Each number is 128 + 24 x the weight over its row's rms, rounded and kept within 0 to 255. Layers, rows and columns count from 0. Numbers have three digits each. The size before them is the row's rms in percent of the matrix's.

# layer 2 attention query, 128x128, rms 0.133, rows 0-127, columns 64-95
108:132118145119132153120141079133114143097139158115092130135170150121106148113082134148102115105095
104:144147135185145123082125068129095123144150131126081131115138143140128189125133103114144116121140
089:127125140169161099103125100111075144172128098131133118120141139165103159115151120098167099146163
085:180173145134112138138077084161094105124131117141106133149134139107131115136148109151113143095131
091:168148156105087134160133117129121105117142140111122145140175124088146119137103132141081136106100
080:113105151138159099118137133154097140140132150141078142103103140127122165144114135122149116144123
108:135133106108188104140153100115114124126129112160138187143092163145121167116141137148122119177142
100:131121140147188120107123100149089094168140148116095108115139148099121111111123113095107111091117
110:119120104100079152151154131126175122124133113109141124135120113131123140144121149151122139147102
103:096164178128123137154152153150142134152116143115134109156123122099114158159109117078144131132122
099:157149175144138095132112123115104089070129083149135086112138141135109120093136084118146093105136
109:124160154103196120132107121095085111109134129132109149130152126169177117128102142126142129127164
095:113119134147140130115131099128113151153122160111084089151158153124126199079095129096168143063137
102:175094096091134113169140127148132102125131125102134092138080102129146108123101121095118133157129
097:089146136101173119099172106120163119146101100155130114093140155112112104127160116148131139127102
096:134085100165132120151122159155166178083163130116106107156126166113068147112105131112142091119105
102:154112108098146116116145094116115125144129108101068121120148138129179119124106168099109144124100
086:082150150099159098121160111124137084081125166167141105128171141106138139129114150097108173121129
104:136111173165127083155137181145129148132141136126084088127104175112124142120121120081168130144153
088:113087107115129151110206126141138150149127107110100145116113113114117112138113157157094147154082
077:146144122137121184117127117141113137153127153125107112149166162136167126128150169091140138099105
099:133148146147066165151095131095110162126154105117123134120143102130164110124117134113119151154168
132:090120118141110136153148142143170136128137152124139107184142142110126097142110133105099111160119
103:108135116138135045135126157075144138129113111120142114066111097111138166122123123147178165163133
096:095152126103138173122143137099133079157114128085159147148116113128118114169144111157104121176082
104:119109134177143111093148114105132149133127127118097133087097134113087208116140119167154120121145
098:106133110126148154135168176134162123129113079127172127168133127119105131156114123128116104171124
111:120120142105116095132148133137148152114135113156147133109153122130134130112146134084137168153151
106:135136133167149139113103105142120118138117175104088141106135152123106168134094095123141095088142
100:124126138114159144163144137076114118096155118114125133136059100114043150118135112166146120148133
118:150177165108094114115103124160110117127111141132169118128185128164195064122119133118133158145159
113:129113141099150099117107100148108117144126103119115103110128166123151110130138145155147146097089
104:124109121069111126166169159125155137129133083142177156107140097118117100135093164169104136102104
086:111105129106118120138196110129126134124157139108130127137118122105087165156089082132120099119108
076:135110145083130128118137121178139116133115137080091143121101191092126129166112114151135135123070
100:152120094085108121153142122126153144101157118136121171094151120135162113148083161172101128158106
097:127114096093098147148131174137181131102153126151162140124129102112151117138128157156123136158113
114:109100112110084143141159146164197161156125155085142143125143108113101152132111140145134147113121
092:094148132144146138135139161120141099089098128163109119145102144101113086127185074103106121105161
107:092177143088104170166113141115123112113153162134120147139117067121158148157104117145114136140133
080:112097130172121110110123115131099122160135123135100113109120149141118170100100105091130112084147
125:078076122112133118147164168144161125129100142090142160157113141090105119153113132125096164171117
089:148141125143163116110147129170109170191108086124148143158131133138082113115143096088122102139146
087:121149162101127142150159123128134096119146120153126109131107142109121116181139148123087134133139
102:116134126098126174163110152099176128085128121115160153116127069145122102160105120134131158170124
097:104097132106133177123114141131107135118140116141084136134123126141136131086078122094139111098134
104:159162156071114124148146130100141112136137123133151135111119120121138087171182159157116132152108
095:112120134130163168109102091121081147136106112103100142131136130104122159127110117098117129119132
093:130138119130148140128129103167129131151141099124145150099155094157147089143116091113151103153135
125:114126122093116123143145128123147119140121134136165152116119100123137141171130129169091146162119
090:093152147100137154135119100076107133125132148099140112144088133112126088156128128129091160175120
107:127117106131100156135146166109133130142129151131144158149123129134152150160152160143121139139105
138:127140131080146142126121093120130100140108122118171148116140101150157113135125146166106150135114
125:140114127083122138134121093124118086139133136151162145129120167148140118159146145206092177127099
085:135118144104128160113174132136134138164116108113113140158140150123129096142110175153086142113076
100:115140153091109124130131151112177119144115141148126133183134122117157072156189121114132171151096
102:088126134135173152107123130081143126123116150130099154158132122111085182124122137188150101113104
104:142130163120151080145144170103131140088148078115124091127117117107100154115133119066158110117145
115:195102110119193128104111107067125137107115132092075142132088141123104168165121119148179121123124
099:130154113154099156130101086116077157117147168113059116109106133143158143127085124132116136108166
114:099125112116162100134148175104139162104155091135122129135138131119076178136113141126132095132111
096:146159158147147101093125141098134124166131099121096100140160124131143130126173169143170146125084
115:157103133117125133145117136098111140113145110127130105108098143114149161138150158155156174115115
097:145108117142083142096106101134147140155123160130130193083129126143151075131151136101134162127128
109:158084128111112092131074132120104120127171099139140122108150186116111096110116170153130128159143
100:116102078143112094097083127137122165157125121137143104146159180099122127136105151104132095109121
110:138100136095134077173093169113120119145136111136152114123161124186113107098105146150155168117139
125:121160142096130136175119117115090110130169104154108115126113169159154138091143148128130127159137
100:103154136110089188122123124078124107135127129128203101138144118133138151131145153169105131145122
098:137182129121131079129088110159132095109159116118112125086123133108103131145086103111127078140149
109:144117120116160113119151125152137126108142140118064121135122119096129124109084146114110145115108
101:141119150109078129153133118163118116142148091160130116144114149154143138076136146153132126159155
101:107161112179134192087158142078113154144121122152128149158095127096176156143164122160156105119144
104:117115134107103117190134152161140135143129133130141102120141093156129134116113131137142177127109
091:159100135115153116122121119167163096149140104106114155067160098155142096125120092122141120142141
084:166144078142137143138141090122114091126133118121113079106114154088131151119110118132134141092107
102:100084121066142129185078148146164133128117141131139121137187119132105112134098170142106179144159
089:125133151138085159098137123096128158159084128150128150159126127137152140123181162145136134112130
081:130143148096115120139095157157134087114124106150151128110173134149114068122116139168172141132106
086:152115082152189129102144146100078135104161107118105100103123150103161144124125153131156165123117
109:106092123096147145136080148134154157141144134134129138134166106144107129159109193141114145112132
075:131115116089153090146089146157154113082132135078125091156105130106126066142075121125150132118128
092:169115120142149104154117129127119128147108102139128131096171126162161117128130139126119142130142
091:115158146125124103118139123167131131119113123099135096062184125126125088144111105178112122111119
073:131121126106164126148126127078125135131107148097090089134136106159135118121100165104133136097125
093:142137119146129133134117118119084109127148157101107163122145098142129185152134126159133136126101
112:141184107103150147130119100113115100090101137065146131124157134146147108114103112120127132152153
089:100133103136123125131105120123117131132093114135139121100143116143108141102128143165104145146097
106:116190112124133145092166114096162101125092122063112128167112142100126143139127112125170086132108
105:123112149131120119143142147161131152112140114182161136121106132153109157134155102124122131152147
095:113178127095108159129110126100134098116121136070099154136129123112144098139110142140123095118116
098:151112109126134113123112137110109179143150086159157133098099140120121172142107176111132151111143
089:134077130145130119169113115134137116151153133160116166127097130138138120156175111161160143118154
103:127125123128118149141138136134139111118130130147133153152065140105110155136162107135126111169129
095:124113115104130130136099138113168105108123131098142110141134126089125116139067153122129145113099
080:121081120140174112116144155123158124121112114148101073139098132134101112105098139118130160147088
119:167136112124129126141149108180116089116144137105105100111125106106133125133126090123113136150101
108:134119117124152144135153079111107128133160112137105115141113117113149142128121132134104114157113
110:178101085092139113121095139092104132119150138108160138147166145097106124117059166120115124100138
097:184153119103136117149101129134121109125162117096130087097146126152066102151098146112117096117124
101:113203153181122176100160117117121134142109131128113121133089116131116139156159109138126092126121
102:157116080119144125117140136087144160124123145102176154146142096080101117170109139112093120122107
091:115091131094121159134080165124159137137111129139184156104153098137133128177132127126071149140152
093:131193137148138121155148080165142094102157142126116097133086121111115120135161087119104084145109
082:141133136136106107133184097130100123120099123116126120129129172088173148100118100108141098115122
109:151121095128189110136106167136157122119129118119121117137102148072140111155106137146137140121133
091:168109097136125096116095140133096119145141124101160145101139124133084120118115104145131111086127
104:095152165131095136139117112137166108118114149150124125128102118162136101170137075108095136148133
095:142175132146144196103113109126141103142127153148123155119096107121113125177129121170110087153106
097:144135120151137124121141093087091114148128154138134110132115095171130158120160130115157082112182
084:083135109135133160081129131092148143142122127118112165138115111139113134189137153142092144165123
104:177135134118136126153129092122126101132131123093160149116149156118119089077123087090132075079127
096:142140142148103129131160140200145122124135148131144123144077141060098104137108081098133057107123
096:109147145138067157077133109088132133163105130123117164119122138140112115140145112144125145160144
081:107165115154137137088146111113125144143175132103129129149080128111107152155126162141140117151106
100:112156138157110128095149148077113178171119091124148136116115106116108174176152122160124095124094
113:083154114112141155125126105117155098103120172112122145156112117109141115155124112127128130154127
091:122163129117101177081160102091143162162102061128137151148116115125160119161144127173138146189103
094:111130114102136145123145119106152110119107155085117125127155110118141101096092124131130129086116
094:144158085105169138109122121079177110156090102103110120127108123130134088083102169108124141106125
086:089104077085180155136127122067137149132131159128129122129127134121146145118087181131134154124105
104:161081138128142133160103139115141116156139094158067146160117128146122125104171135118103142144134
098:138113114158119103072139130133138097143106109154101131135093139120122144095149103127173095114154
110:121133168165113115126131103181096141104132152185156134144143126144121148131149060133076112144164
079:132101099111139111126096153094114116145184096110093127104140117158100138167152168113135154151099
102:147156099102168110123129139090125087106111138087095088115112135117124117068081142127134099118106
104:144118165189116105110133132135110150136142096177122097134100121129106130106182119153141133132154
102:153151104113130115082146116113129116114110123092144119129147146144144083103086099104126102110169